From a checkpoint of a small transformer trained on Wikipedia: learned residual scales.
Each number is 200 + 20 x the weight over its row's rms, rounded and kept within 0 to 999. Layers, rows and columns count from 0. The size before them is the row's rms in percent of the matrix's.

# layer 7 MLP up, 512x128, rms 0.169, rows 113-140, columns 0-127
103,217,213,152,214,223,232,187,184,183,185,217,169,185,199,201,165,208,206,178,198,211,189,210,203,228,205,209,223,200,187,226,170,159,193,200,221,205,207,205,174,215,234,178,208,221,215,226,184,186,211,192,203,206,207,222,204,197,172,218,186,234,195,161,201,196,196,198,185,194,234,199,195,223,200,228,200,183,170,176,165,206,170,231,196,196,182,180,182,206,172,215,223,192,167,184,183,223,193,221,233,216,206,154,190,173,176,166,194,184,194,189,179,214,213,198,201,197,162,159,172,229,184,220,198,180,191,221,175
106,222,196,176,222,160,198,191,187,204,178,225,194,191,218,184,229,173,200,217,204,159,197,202,223,227,183,202,209,218,225,217,230,211,208,217,200,196,163,214,212,188,193,190,254,197,163,206,203,225,228,219,254,218,203,219,216,189,179,179,208,189,221,132,203,213,234,219,222,193,216,188,214,213,190,192,194,213,165,210,186,222,164,216,180,215,180,227,209,205,212,186,215,208,182,192,202,183,210,171,192,183,197,182,186,216,204,211,222,194,219,198,201,199,182,190,181,221,216,178,168,176,210,167,219,175,188,175,184
103,228,227,150,234,188,239,197,204,222,205,191,237,206,165,164,190,204,222,216,197,175,201,199,169,210,196,194,211,237,190,191,193,214,193,183,172,194,216,209,182,194,187,198,181,175,146,214,194,224,178,198,205,210,170,261,213,209,200,214,203,218,187,186,239,215,218,203,196,221,218,175,195,223,185,167,181,215,179,200,196,201,177,238,198,184,176,184,179,187,194,169,217,209,204,200,230,189,200,158,205,219,206,180,228,189,184,212,210,222,182,216,185,200,189,214,203,211,203,230,204,203,170,183,217,201,178,175,230
103,211,224,206,215,202,185,168,199,201,215,205,209,192,189,213,211,185,198,218,207,211,149,218,226,208,219,187,199,226,211,202,209,210,176,202,207,214,211,196,188,193,203,198,210,200,210,170,198,200,172,208,177,169,172,229,181,144,213,227,161,163,180,214,175,212,189,201,187,189,228,159,193,218,207,175,226,195,177,216,201,210,207,177,224,186,191,200,194,176,198,218,222,208,209,227,210,231,211,226,232,213,186,202,198,226,202,231,201,203,175,205,196,173,169,214,192,208,203,225,168,204,139,213,169,181,193,250,165
102,207,199,221,190,194,214,186,189,237,212,203,198,207,195,202,206,186,191,203,182,187,212,222,220,166,204,193,235,183,188,198,224,221,248,200,151,228,193,221,213,175,219,161,182,179,227,194,198,206,185,182,200,187,199,228,171,205,177,184,174,156,173,181,225,207,176,220,181,186,193,195,214,228,186,210,187,245,203,226,171,207,203,194,207,206,228,223,198,231,159,224,222,210,232,179,204,191,199,192,236,221,211,184,162,200,219,195,228,214,187,218,183,219,229,235,206,235,223,217,191,192,195,199,208,179,221,208,197
099,195,194,219,182,190,222,219,209,188,215,203,204,197,182,227,185,176,238,217,164,210,162,216,214,209,185,175,201,221,204,199,184,201,184,163,200,156,204,160,234,208,192,177,181,165,193,199,221,220,210,202,199,191,178,221,153,196,193,210,186,176,219,235,199,204,201,153,201,194,217,222,159,227,211,212,198,205,177,197,214,174,219,189,190,205,195,205,169,216,193,198,205,213,181,203,230,164,191,200,218,203,221,222,177,199,185,205,226,205,206,221,148,176,197,231,207,193,199,187,215,184,147,195,171,188,210,191,233
104,201,167,210,177,188,196,200,181,203,187,218,191,219,205,186,214,164,233,172,203,189,185,201,198,187,166,218,193,196,219,209,199,195,192,203,198,199,179,212,186,187,204,174,171,241,200,221,199,197,215,236,206,217,218,219,165,214,200,196,188,234,208,211,200,192,222,230,207,209,165,219,200,205,229,197,189,212,179,202,244,192,208,185,192,206,212,226,200,247,215,239,178,230,193,194,198,199,171,202,167,209,238,248,183,193,199,190,175,193,204,187,165,232,200,152,203,241,180,185,189,216,213,193,161,170,235,198,215
105,179,182,175,198,197,172,203,195,209,154,183,198,224,190,185,163,199,241,202,166,205,168,208,221,179,167,189,204,176,177,187,208,195,216,209,174,213,194,209,174,211,232,192,224,197,197,187,230,218,225,152,212,179,168,198,207,201,229,215,231,169,184,185,212,209,158,199,182,187,208,206,200,190,191,177,183,200,265,191,183,179,216,209,205,213,207,171,184,198,204,222,193,234,185,214,200,228,197,195,204,205,219,186,182,176,189,217,203,166,176,189,177,203,215,212,194,192,167,191,192,194,221,227,214,187,239,174,221
099,215,216,196,202,193,237,206,194,201,201,221,205,160,188,214,218,147,204,199,233,242,224,225,218,192,184,223,217,219,213,234,221,211,179,212,183,197,187,208,194,189,160,202,193,167,190,250,183,205,177,193,207,219,242,201,177,171,205,196,224,188,174,181,183,222,201,220,229,188,223,211,210,211,208,207,191,217,221,169,188,207,210,207,200,212,209,155,188,212,221,217,230,203,231,217,189,216,165,182,178,200,225,239,194,212,207,198,197,203,171,193,184,188,205,201,190,219,202,210,153,189,206,207,232,167,208,171,182
102,193,169,183,208,210,196,187,209,202,181,242,180,191,174,202,236,190,209,208,212,228,159,214,210,220,166,175,161,206,212,196,183,245,217,197,206,178,173,217,212,225,211,183,201,194,183,207,208,182,183,176,186,195,239,213,179,184,222,200,181,218,205,225,217,197,205,193,197,200,191,213,224,238,207,242,209,190,254,207,212,193,214,210,190,189,197,203,196,214,239,151,149,207,227,207,166,190,225,197,172,194,196,176,210,192,203,194,210,161,186,223,177,177,186,225,197,192,201,211,203,229,188,221,220,195,225,188,198
103,192,253,229,197,178,198,207,205,187,210,206,198,214,213,196,240,208,169,219,205,212,221,203,221,202,205,191,201,164,160,203,203,201,202,176,185,235,214,192,165,172,191,200,211,214,165,199,191,210,214,232,208,187,188,234,211,206,258,179,207,200,157,186,229,216,196,194,207,215,215,197,229,203,192,156,191,176,210,189,219,225,224,174,192,175,206,212,186,221,213,153,214,175,223,197,178,189,234,234,202,175,188,195,194,208,209,213,199,188,211,207,216,191,218,187,229,205,219,203,198,183,190,238,210,215,210,197,149
097,194,214,177,213,208,169,243,189,176,229,176,183,202,226,240,184,219,213,188,226,221,224,185,193,184,222,190,196,220,163,236,221,184,203,227,215,220,182,192,219,231,190,196,185,173,154,207,192,213,218,163,182,192,201,198,219,213,200,220,234,181,196,197,179,213,219,217,202,174,211,186,214,213,217,183,202,190,236,227,215,196,163,190,217,176,232,205,185,180,192,181,237,195,224,207,179,224,188,203,209,203,229,193,180,206,185,223,210,169,191,183,198,210,167,188,207,231,194,210,204,204,199,192,195,239,211,153,231
096,231,199,177,206,214,199,232,168,209,205,190,147,199,184,215,191,241,186,179,198,167,194,199,191,204,184,172,201,155,187,184,187,216,205,172,199,162,232,201,212,224,185,212,181,181,216,185,192,180,184,193,223,225,210,205,214,220,207,168,187,190,195,225,248,164,221,189,212,198,198,214,192,200,224,201,196,188,178,184,218,198,187,217,201,230,221,199,208,222,176,151,208,160,189,199,223,240,186,215,196,190,217,210,181,196,175,171,169,216,183,211,192,207,185,234,195,216,214,159,201,200,215,200,215,196,220,231,176
106,181,185,217,187,185,202,192,187,236,202,212,194,175,214,171,238,222,194,185,220,219,178,211,210,201,151,213,202,175,207,194,196,189,208,195,205,179,211,206,197,211,181,197,203,187,252,196,231,215,209,183,210,183,172,201,228,185,237,216,191,192,194,195,213,194,217,165,191,144,213,202,189,169,212,201,185,195,184,219,139,202,207,180,156,201,170,234,217,199,179,191,229,200,200,194,207,198,219,195,221,178,209,218,231,228,207,229,208,212,235,197,180,219,186,208,226,151,220,183,228,187,185,190,197,207,191,220,187
093,214,176,229,192,191,204,167,133,190,213,200,186,185,219,200,165,198,208,180,181,181,219,225,230,197,207,227,119,169,192,222,205,207,207,223,190,200,167,173,193,184,202,203,212,222,208,219,190,188,176,196,211,217,189,203,193,233,196,204,222,182,201,199,190,221,179,168,182,199,188,222,196,204,166,217,195,205,178,178,219,221,171,195,207,222,189,198,231,176,203,158,205,202,208,215,231,200,223,213,208,224,196,204,204,221,182,223,200,176,172,223,192,221,187,192,215,233,183,209,163,206,192,213,166,201,207,189,195
100,161,174,207,188,214,169,232,168,211,191,184,204,204,225,180,172,198,174,187,213,179,203,221,202,220,217,177,192,175,201,232,210,217,223,188,179,192,218,215,181,164,208,194,221,214,172,209,192,186,222,213,239,195,239,229,164,206,193,207,209,175,193,216,183,206,228,209,181,223,200,194,207,208,228,223,181,205,210,187,178,225,216,231,174,222,197,212,216,185,185,202,195,199,165,190,176,217,189,197,206,184,219,251,244,166,197,209,197,174,208,222,167,184,188,190,176,229,207,203,192,240,188,219,185,182,184,185,168
101,190,211,200,213,207,239,205,194,206,215,179,186,193,189,200,202,196,169,179,218,161,213,204,205,191,188,214,221,204,221,222,190,185,170,203,196,231,223,188,191,222,207,162,206,231,169,179,173,203,220,209,195,200,217,227,149,215,209,187,214,179,173,181,231,209,193,207,192,207,213,233,180,206,213,189,201,251,193,198,175,181,193,227,215,212,169,198,203,246,207,199,207,216,186,174,198,231,207,233,214,184,198,209,218,219,182,171,209,202,208,194,238,201,197,244,237,175,184,193,224,215,223,216,165,159,191,221,172
095,214,211,196,183,215,249,187,221,220,182,226,214,210,198,182,221,233,202,200,195,183,217,174,160,177,208,216,207,222,187,178,180,190,194,217,161,190,220,209,207,220,187,220,224,231,206,226,196,182,213,215,230,196,213,228,176,213,225,206,144,196,240,208,205,158,180,201,177,225,220,213,204,187,200,198,226,197,178,193,167,208,169,190,208,248,183,211,190,230,216,203,219,213,178,210,195,212,213,161,224,192,192,175,190,217,190,171,194,206,197,194,184,172,186,220,217,180,165,177,208,193,196,222,207,161,196,208,211
101,208,238,249,217,214,205,197,214,219,194,233,209,188,195,187,201,208,207,190,185,198,151,199,197,200,192,192,181,170,190,224,206,185,207,182,213,178,191,220,214,217,226,211,177,187,194,229,218,228,159,189,185,214,170,205,216,202,202,213,166,223,219,174,202,188,192,200,188,204,185,224,225,225,221,228,204,204,207,207,141,170,202,203,207,185,224,217,172,218,198,206,198,196,158,192,210,156,208,223,199,210,232,196,206,192,184,246,193,238,191,243,196,174,193,224,207,194,216,238,162,200,202,213,221,220,205,189,191
097,193,208,186,179,175,263,211,190,194,164,192,182,216,214,174,198,214,240,203,210,179,186,212,177,213,198,198,171,198,182,212,214,182,238,202,205,220,205,180,191,232,203,189,191,216,208,202,219,200,204,194,201,202,188,156,214,214,217,213,210,206,174,225,197,187,208,171,181,206,217,194,210,172,161,149,164,177,206,205,186,219,183,187,182,197,241,192,223,187,195,197,211,234,208,166,193,247,174,215,232,200,184,207,195,219,196,211,198,230,193,189,239,190,217,205,241,210,190,225,240,217,190,208,197,171,203,222,199
102,210,212,223,196,215,204,224,232,201,202,213,221,214,207,222,206,205,194,209,212,201,178,214,227,234,214,197,203,208,194,227,177,191,215,214,209,197,148,222,219,165,210,222,201,182,193,187,211,155,233,192,209,189,227,172,185,209,154,147,204,183,174,184,198,196,187,207,178,198,214,199,244,214,226,187,207,204,196,233,152,188,178,190,187,230,195,178,176,211,180,184,178,179,170,219,211,178,214,202,197,199,211,205,190,175,190,191,237,171,182,218,188,157,175,174,219,208,199,195,207,202,174,193,211,226,231,215,213
104,220,225,202,202,179,213,223,230,192,220,216,202,177,217,171,194,182,204,226,164,184,206,189,175,174,215,188,218,229,196,220,182,203,173,220,199,191,192,194,233,216,200,175,218,215,180,201,171,195,221,235,224,204,195,183,199,198,207,215,209,196,176,152,225,221,219,210,220,177,239,219,184,196,225,177,205,181,192,210,207,189,159,207,249,203,173,231,209,183,204,157,224,193,185,199,194,201,226,190,171,193,212,198,185,189,174,206,219,192,205,160,171,191,184,251,181,187,222,208,204,190,207,205,208,207,206,215,147
103,215,189,209,198,236,176,203,176,184,187,213,204,205,189,178,193,188,212,235,194,168,249,168,209,188,192,247,174,196,226,186,194,205,221,188,188,193,221,198,239,197,219,184,193,186,212,194,214,173,186,197,183,152,207,192,189,196,228,174,233,204,184,175,208,190,181,179,191,218,198,211,219,225,199,210,199,190,192,200,213,217,169,193,174,187,211,229,226,209,212,164,217,218,187,175,169,199,225,208,204,141,186,221,194,190,183,196,207,187,203,234,210,175,189,184,194,214,191,218,242,171,202,197,199,192,254,190,170
088,207,213,190,199,241,222,204,178,219,212,170,185,187,188,199,189,235,180,229,214,194,215,209,190,195,218,237,229,172,193,227,174,234,192,247,182,176,206,166,198,217,208,184,195,203,192,173,174,159,194,181,159,214,168,202,210,207,163,169,218,216,195,181,218,187,232,213,203,207,236,194,194,193,211,209,163,206,189,209,214,215,202,199,177,202,203,177,213,203,185,197,180,190,173,193,194,216,223,182,196,191,187,196,181,224,187,229,179,203,166,180,207,239,230,188,201,171,199,183,207,227,232,209,170,197,230,207,229
105,228,195,195,186,191,207,194,189,188,199,217,208,270,185,242,213,234,213,196,243,171,199,199,204,217,197,205,190,212,203,170,184,196,177,204,180,165,225,193,208,197,251,223,197,198,189,193,199,196,184,172,194,200,181,197,211,211,181,205,194,193,176,192,213,191,185,169,206,193,208,218,227,203,239,228,203,175,217,183,212,219,174,176,254,193,206,212,158,181,203,205,231,199,190,196,198,176,188,181,184,219,211,200,228,208,189,158,194,185,206,213,169,205,180,204,229,196,164,181,196,211,183,209,159,188,187,241,187
095,209,216,249,185,199,223,223,194,200,241,190,209,192,188,190,244,217,201,224,223,181,177,186,198,243,168,198,207,158,184,204,207,212,204,230,200,171,202,216,210,202,187,200,196,224,207,196,218,186,221,190,180,199,195,156,209,222,178,224,233,177,155,200,229,233,194,199,161,203,210,198,233,215,188,191,212,189,204,233,164,198,208,196,200,221,224,230,226,185,205,227,193,193,199,201,229,182,179,225,190,197,210,209,209,192,204,180,169,181,207,220,190,188,195,207,192,154,188,200,174,198,183,199,186,188,234,208,153
110,199,232,215,224,175,211,191,166,203,199,211,202,221,192,206,233,219,230,161,220,201,246,188,178,203,167,229,197,220,176,184,210,202,219,214,188,187,181,221,202,229,225,205,189,236,215,191,205,166,189,190,173,201,208,180,208,226,215,200,169,201,194,163,212,191,193,221,155,234,195,173,175,238,189,203,186,210,205,166,179,191,199,166,237,213,188,228,206,174,225,192,203,185,171,216,177,222,187,216,177,203,237,193,210,209,222,189,192,206,200,206,214,189,178,210,187,195,202,165,228,204,179,169,169,185,201,206,187
098,219,161,177,182,209,176,206,166,210,192,172,211,196,190,245,171,201,190,194,174,220,212,180,218,183,176,207,198,228,217,208,210,224,209,192,190,213,192,208,216,210,168,179,196,179,190,185,195,212,182,209,198,152,200,219,210,188,229,185,199,188,219,195,235,187,189,205,213,207,195,168,229,207,209,206,194,193,178,212,206,237,194,218,216,211,244,196,225,179,214,203,181,205,182,204,236,141,155,209,205,196,196,187,130,224,196,215,195,254,203,216,209,181,194,220,215,191,210,204,200,192,207,214,207,193,218,205,172
# layer 7 MLP down (transposed), 512x128, rms 0.0416, rows 113-139, columns 0-127
105,167,228,210,177,245,196,204,197,195,211,208,203,197,205,209,207,217,187,236,189,227,237,173,186,195,184,208,195,174,201,228,203,204,194,168,173,227,211,177,226,187,222,186,200,207,258,228,208,193,202,195,200,179,195,206,206,200,209,168,181,216,179,214,209,163,181,201,188,197,188,221,191,230,217,229,215,192,213,190,230,197,198,177,210,181,184,210,192,211,183,202,186,209,192,174,157,166,205,216,192,200,195,195,160,189,228,184,182,219,199,196,190,232,223,175,184,161,202,274,173,200,209,212,210,213,206,170,211
103,178,218,179,172,225,225,193,239,171,220,200,195,233,207,193,221,174,214,223,226,186,208,231,198,232,220,218,187,219,189,205,203,210,159,218,201,189,196,202,209,211,210,236,204,171,197,180,203,217,228,210,211,204,182,193,200,177,254,187,201,222,187,219,204,193,200,222,229,191,203,201,199,205,214,232,162,231,202,205,196,211,219,195,184,184,235,190,228,220,184,199,210,164,174,239,194,202,182,233,202,217,185,184,205,223,189,146,216,172,179,164,173,184,217,203,217,182,216,209,218,213,199,160,185,196,174,196,203
098,187,205,192,196,191,185,190,228,219,183,196,168,243,207,198,199,218,216,190,185,212,213,213,217,223,218,178,223,198,215,191,217,235,189,152,221,197,203,183,189,201,186,216,224,212,160,213,162,171,212,176,200,220,204,219,192,247,243,198,212,211,204,207,204,208,186,180,199,189,181,204,227,198,206,188,188,224,221,186,171,182,222,227,163,256,210,178,181,202,205,189,163,193,184,202,197,221,195,209,191,227,197,241,209,198,199,186,200,164,182,202,208,204,193,173,213,182,174,189,219,262,208,164,211,212,184,193,200
097,176,206,194,174,196,215,184,206,195,190,212,192,161,170,180,203,224,185,185,207,186,186,159,207,194,157,164,220,211,143,203,184,211,168,208,208,204,213,204,221,177,241,204,188,178,219,199,194,232,162,164,184,179,172,215,186,200,233,201,205,209,193,196,234,169,221,180,221,231,209,203,211,198,196,213,210,208,184,197,170,218,213,202,185,163,183,179,189,187,254,167,192,193,189,205,202,184,198,219,223,196,194,190,196,222,196,218,203,243,222,201,188,176,237,200,213,214,163,194,186,177,214,202,189,187,221,204,216
103,201,191,176,187,197,201,210,200,246,198,199,164,211,237,188,204,191,201,208,187,185,233,168,185,204,207,186,208,198,226,222,211,206,189,217,199,188,215,201,187,238,220,191,176,207,222,194,192,214,215,212,198,233,227,178,224,249,195,199,192,206,211,214,213,212,194,259,193,208,183,189,227,221,223,216,179,191,231,205,197,189,182,223,206,217,180,235,176,223,220,214,196,181,225,187,229,167,157,193,187,190,195,216,211,177,194,144,208,202,202,239,208,238,161,192,203,189,188,203,203,217,179,173,184,205,224,229,218
092,214,195,250,200,203,160,165,200,222,182,198,168,160,230,203,195,202,177,168,220,198,217,227,192,212,188,175,184,218,194,178,186,209,183,195,201,186,228,169,192,212,182,197,210,229,203,224,182,233,168,186,231,192,189,207,211,224,192,212,236,184,186,200,215,205,213,206,176,170,222,209,234,220,182,224,193,195,213,199,188,198,179,214,183,172,184,220,230,203,171,173,229,147,186,221,216,183,196,208,197,244,192,204,185,200,206,195,179,219,215,222,242,222,190,183,163,183,206,212,212,192,183,211,206,211,178,198,176
099,197,216,173,201,208,166,184,207,190,177,192,211,197,226,201,208,177,138,195,191,201,185,209,222,192,219,209,172,202,155,170,197,217,193,207,226,209,224,193,210,179,230,201,202,188,200,188,185,201,233,205,213,205,187,185,205,213,168,199,173,219,200,178,236,183,185,185,194,224,195,192,225,192,235,207,231,185,219,218,162,182,218,182,189,165,212,213,195,152,213,205,197,198,201,191,189,209,240,191,195,145,162,173,178,187,183,216,237,203,212,203,226,205,201,238,199,204,197,204,199,188,160,202,200,202,190,222,158
105,204,169,207,184,247,211,209,211,208,139,223,171,199,183,208,195,212,222,206,168,176,201,219,232,208,179,228,185,224,207,178,226,207,222,209,213,211,195,208,179,191,202,210,167,184,216,231,170,196,216,179,206,217,169,198,207,210,212,190,200,197,213,227,227,192,149,197,184,215,206,190,240,181,217,218,187,172,209,190,199,208,205,174,204,192,190,195,194,188,199,223,193,178,210,221,223,216,216,204,195,208,204,188,247,218,199,161,209,259,191,195,191,195,199,168,195,231,166,188,235,183,213,187,178,218,222,180,194
105,189,249,182,191,213,188,163,200,246,204,189,167,206,170,192,194,217,174,168,209,184,213,200,188,181,201,201,187,209,199,207,196,203,236,169,208,220,185,236,205,215,231,200,202,209,197,192,148,222,202,231,202,201,251,181,174,191,200,183,209,203,205,194,196,219,175,220,197,227,174,207,202,158,222,180,177,184,183,197,201,214,181,187,218,195,191,254,180,223,225,195,194,198,176,212,188,199,191,238,219,200,212,193,200,178,198,206,202,177,162,180,179,198,187,216,205,171,196,218,188,193,262,191,206,185,203,213,210
101,197,179,229,208,197,208,192,236,190,208,189,255,207,213,231,227,184,201,189,213,183,181,184,185,194,206,221,216,191,190,207,204,188,193,229,209,160,198,179,207,173,186,228,184,205,229,191,191,181,226,236,222,198,197,187,208,219,197,169,216,195,220,201,230,205,195,217,212,192,187,243,204,174,224,184,191,211,207,215,205,184,234,195,246,220,190,179,218,205,217,236,210,203,152,182,207,206,152,195,208,201,198,190,192,226,180,184,218,207,217,177,216,225,214,164,249,212,188,199,188,207,200,184,208,250,193,164,191
105,195,183,218,213,208,198,196,211,192,200,180,226,161,185,200,194,197,183,212,201,227,202,201,204,230,157,216,193,212,218,223,190,208,193,182,220,212,226,208,223,170,203,210,171,205,232,194,173,238,189,158,172,192,208,197,215,210,172,193,209,208,235,236,189,192,157,191,194,200,183,152,172,196,161,233,224,204,159,177,200,218,169,192,186,201,226,204,212,186,210,225,202,152,202,221,175,187,186,202,166,190,193,202,178,198,198,205,215,203,213,193,216,164,221,177,190,206,166,159,221,176,190,202,212,182,205,184,219
101,160,183,186,149,223,162,232,226,239,216,183,222,230,223,217,199,212,182,212,210,189,207,187,230,193,207,181,181,179,242,207,197,199,225,211,231,223,198,212,187,184,210,199,184,219,206,229,223,199,188,198,219,214,164,217,214,219,200,155,192,195,192,225,185,203,219,195,200,172,157,185,224,174,182,192,215,225,197,174,176,201,194,191,192,200,197,181,196,227,207,184,220,222,197,226,164,208,226,175,220,199,218,193,209,214,205,207,158,214,203,174,165,177,238,178,197,204,197,224,197,187,181,200,216,223,197,194,216
099,187,201,215,185,193,205,156,174,180,182,183,224,199,214,171,187,183,180,223,190,192,229,188,188,164,177,198,208,194,230,236,212,177,211,151,185,223,208,131,228,218,192,200,237,191,184,203,210,173,199,205,178,174,186,211,202,211,184,195,185,172,207,170,186,209,207,242,217,218,170,221,216,230,173,203,201,205,193,189,189,209,175,181,207,208,176,198,167,191,169,198,225,190,207,177,210,179,219,211,216,202,180,191,191,204,197,200,163,222,238,202,159,228,241,187,209,206,210,206,195,214,220,205,213,200,207,213,207
102,187,171,240,191,217,180,225,240,204,199,168,195,188,222,188,181,205,166,200,163,217,226,226,239,208,165,203,178,139,193,180,165,183,204,172,232,198,172,205,205,200,188,173,187,229,196,227,217,195,198,191,198,190,239,226,224,182,215,190,217,215,155,245,205,223,201,192,224,210,202,188,222,221,188,187,179,215,223,222,168,217,205,193,185,204,187,206,209,176,195,193,193,197,209,188,194,180,208,213,206,183,207,219,203,203,203,200,216,218,201,193,253,192,201,191,189,191,177,180,186,198,209,223,195,206,218,214,158
101,195,206,179,201,199,216,194,215,219,203,203,226,216,175,213,199,206,226,214,215,203,195,221,174,186,204,171,249,218,207,189,223,195,190,189,212,185,205,220,210,221,205,199,150,239,172,181,215,166,246,211,195,218,193,219,205,201,194,179,202,206,192,230,233,250,186,196,207,186,225,195,196,236,198,188,211,192,210,188,189,198,205,191,199,186,215,205,178,227,174,208,201,233,186,201,198,239,210,200,183,199,230,176,178,207,213,149,177,247,211,212,193,192,218,158,258,189,220,191,195,189,231,193,216,180,181,189,210
099,217,214,174,230,177,208,234,162,185,219,191,190,195,189,221,178,225,209,204,212,171,191,183,225,228,194,228,211,213,226,184,207,193,189,186,231,179,198,208,228,233,183,224,226,230,239,207,176,202,196,175,225,219,200,210,198,221,229,196,174,200,211,208,190,198,232,176,212,193,171,208,193,189,177,179,197,228,156,213,189,162,192,207,213,173,189,222,231,200,181,201,171,198,169,212,217,204,196,180,162,200,242,203,201,185,208,186,194,230,167,172,188,198,224,164,190,170,223,217,202,176,190,208,204,217,198,187,225
108,211,213,214,197,194,220,235,214,172,210,177,191,209,199,157,190,217,175,171,166,210,198,229,217,191,184,195,185,182,197,184,219,150,199,193,181,191,204,195,215,169,203,165,200,230,214,170,209,160,209,198,209,186,180,204,173,202,202,209,196,146,210,182,196,209,237,181,217,199,219,209,250,194,203,200,216,180,216,200,211,182,186,188,221,204,192,182,205,203,178,188,200,232,227,157,208,226,212,201,191,198,189,214,197,172,193,214,191,177,174,173,170,150,205,169,223,197,212,179,171,177,183,195,187,238,215,199,208
102,231,187,180,195,214,231,203,237,220,184,206,153,183,183,187,230,221,190,179,224,212,208,188,189,160,195,197,203,226,181,223,198,171,204,198,162,217,193,226,184,230,213,198,217,214,205,209,195,202,208,209,190,210,211,174,177,196,198,198,178,196,213,197,190,218,157,223,232,180,225,221,188,214,164,213,249,163,167,171,187,202,218,193,201,205,167,193,170,187,176,204,184,218,177,220,208,237,196,183,198,181,192,212,191,231,163,221,229,176,229,207,220,182,204,176,188,197,210,175,199,220,203,211,226,225,196,219,217
099,197,182,225,199,211,150,205,174,175,208,222,235,180,196,208,164,227,189,183,215,165,215,181,202,211,180,203,246,181,226,220,229,235,242,255,183,205,208,170,178,164,187,194,195,222,215,200,189,201,216,209,222,184,217,212,196,196,180,182,193,215,221,223,231,191,178,209,229,189,191,188,193,201,213,210,189,185,226,210,220,206,190,211,219,221,178,169,231,223,190,211,179,169,178,212,208,198,206,189,197,200,184,226,205,166,235,204,214,165,205,212,177,194,222,177,195,178,178,242,186,207,198,182,192,195,193,198,188
100,222,223,191,180,225,200,178,200,202,223,182,210,178,213,184,215,180,187,182,238,180,196,229,210,222,191,189,169,183,194,195,181,172,221,198,212,231,182,228,203,167,187,210,183,179,180,198,228,187,251,187,208,219,191,179,154,211,208,202,196,200,176,215,196,179,205,168,216,202,210,221,172,191,215,203,237,222,195,196,204,180,182,173,234,145,254,199,215,196,223,192,234,168,202,203,174,203,193,198,216,177,170,210,178,178,220,195,187,208,214,201,189,180,194,175,207,181,200,193,216,197,175,192,191,237,188,188,234
101,217,204,185,217,192,202,194,208,162,184,190,207,197,208,192,199,181,198,207,200,192,211,224,219,188,165,180,210,249,236,193,219,187,231,213,199,222,210,188,195,211,203,239,201,209,176,200,198,209,195,197,192,197,189,198,195,211,162,201,254,220,191,250,205,214,213,231,205,204,180,213,202,233,232,205,242,190,238,218,223,202,193,239,178,223,190,179,155,186,183,193,198,186,213,209,221,223,182,190,195,182,190,215,217,204,220,212,197,215,166,210,182,221,185,196,158,213,207,259,197,237,212,212,233,185,188,210,199
105,199,237,180,189,177,210,196,228,205,241,211,209,194,205,210,188,201,221,207,175,189,194,199,220,238,202,209,218,200,181,226,216,161,148,178,221,198,208,215,170,204,201,214,205,194,162,194,201,189,201,175,176,184,230,200,176,176,181,207,195,213,189,205,197,176,200,196,185,206,171,180,209,193,195,210,216,209,172,212,174,201,193,214,180,184,222,222,237,194,191,186,146,202,204,212,181,181,159,230,176,233,217,163,172,214,202,213,228,171,184,174,196,214,197,219,220,241,188,211,157,210,185,205,204,230,175,180,202
101,181,213,183,166,216,204,173,206,188,177,209,186,185,223,194,199,192,201,236,218,212,189,204,182,181,193,176,246,194,196,167,200,206,196,213,210,217,183,189,164,206,222,218,176,181,202,203,228,215,162,195,193,201,197,216,216,217,168,259,166,185,166,168,180,162,187,190,213,161,211,231,185,184,196,177,212,208,187,236,211,203,220,211,213,178,199,233,181,198,186,160,168,197,197,200,148,185,217,244,189,176,204,183,208,199,196,191,211,228,209,196,210,221,204,214,206,212,209,185,174,181,201,200,204,222,214,204,171
080,173,207,204,229,191,200,215,204,186,168,206,210,235,194,205,194,197,213,219,216,222,189,214,184,210,229,176,202,211,210,204,202,210,214,181,209,208,181,144,198,209,198,190,206,194,212,207,201,214,192,218,204,214,202,191,186,192,205,215,161,208,197,209,196,166,169,217,181,195,182,189,175,168,198,193,130,202,197,221,221,187,230,200,176,224,246,223,207,201,115,212,197,148,194,197,223,202,211,231,200,218,198,215,221,206,196,194,215,188,183,198,193,259,203,190,202,228,205,195,197,179,220,214,212,207,194,213,202
105,220,190,182,220,220,206,179,219,216,159,211,216,191,169,197,204,225,191,183,195,195,218,218,217,209,177,216,176,174,190,162,173,205,178,224,194,184,221,197,183,168,211,174,186,193,182,221,191,168,201,166,180,197,190,189,218,173,189,234,220,238,195,205,195,200,205,191,222,215,199,186,202,175,160,190,211,190,197,210,176,192,196,219,211,154,214,184,186,212,237,166,215,211,200,210,172,167,222,190,158,188,192,196,191,205,229,200,177,218,177,226,198,211,220,259,218,179,205,226,224,185,199,192,203,228,178,202,166
100,229,216,238,216,172,208,210,186,184,214,179,207,174,197,229,201,211,186,178,144,214,224,208,229,189,179,196,200,195,161,160,195,177,214,220,192,189,200,202,210,184,179,181,198,193,206,185,198,191,201,176,203,202,224,220,182,172,195,183,181,202,204,186,230,181,201,168,175,192,191,181,226,165,227,216,160,234,164,195,173,206,221,240,188,196,180,203,236,212,188,183,210,203,182,211,195,192,174,176,206,155,195,227,266,193,186,181,202,203,199,160,167,202,189,200,198,199,220,211,197,193,193,203,211,212,197,198,210
105,187,219,222,191,230,181,210,206,192,195,168,172,221,237,195,204,199,187,167,184,208,189,147,228,212,234,207,232,184,223,226,156,230,200,216,201,236,199,242,197,201,219,193,217,178,191,203,197,189,213,184,171,178,198,195,208,196,208,189,188,190,218,209,184,213,184,211,237,181,217,208,186,194,211,209,161,200,176,198,185,201,183,197,217,187,223,182,206,191,163,201,216,227,169,216,186,220,199,219,199,221,199,216,177,241,186,196,175,208,170,186,208,186,235,174,194,205,197,251,224,184,221,202,235,207,168,197,184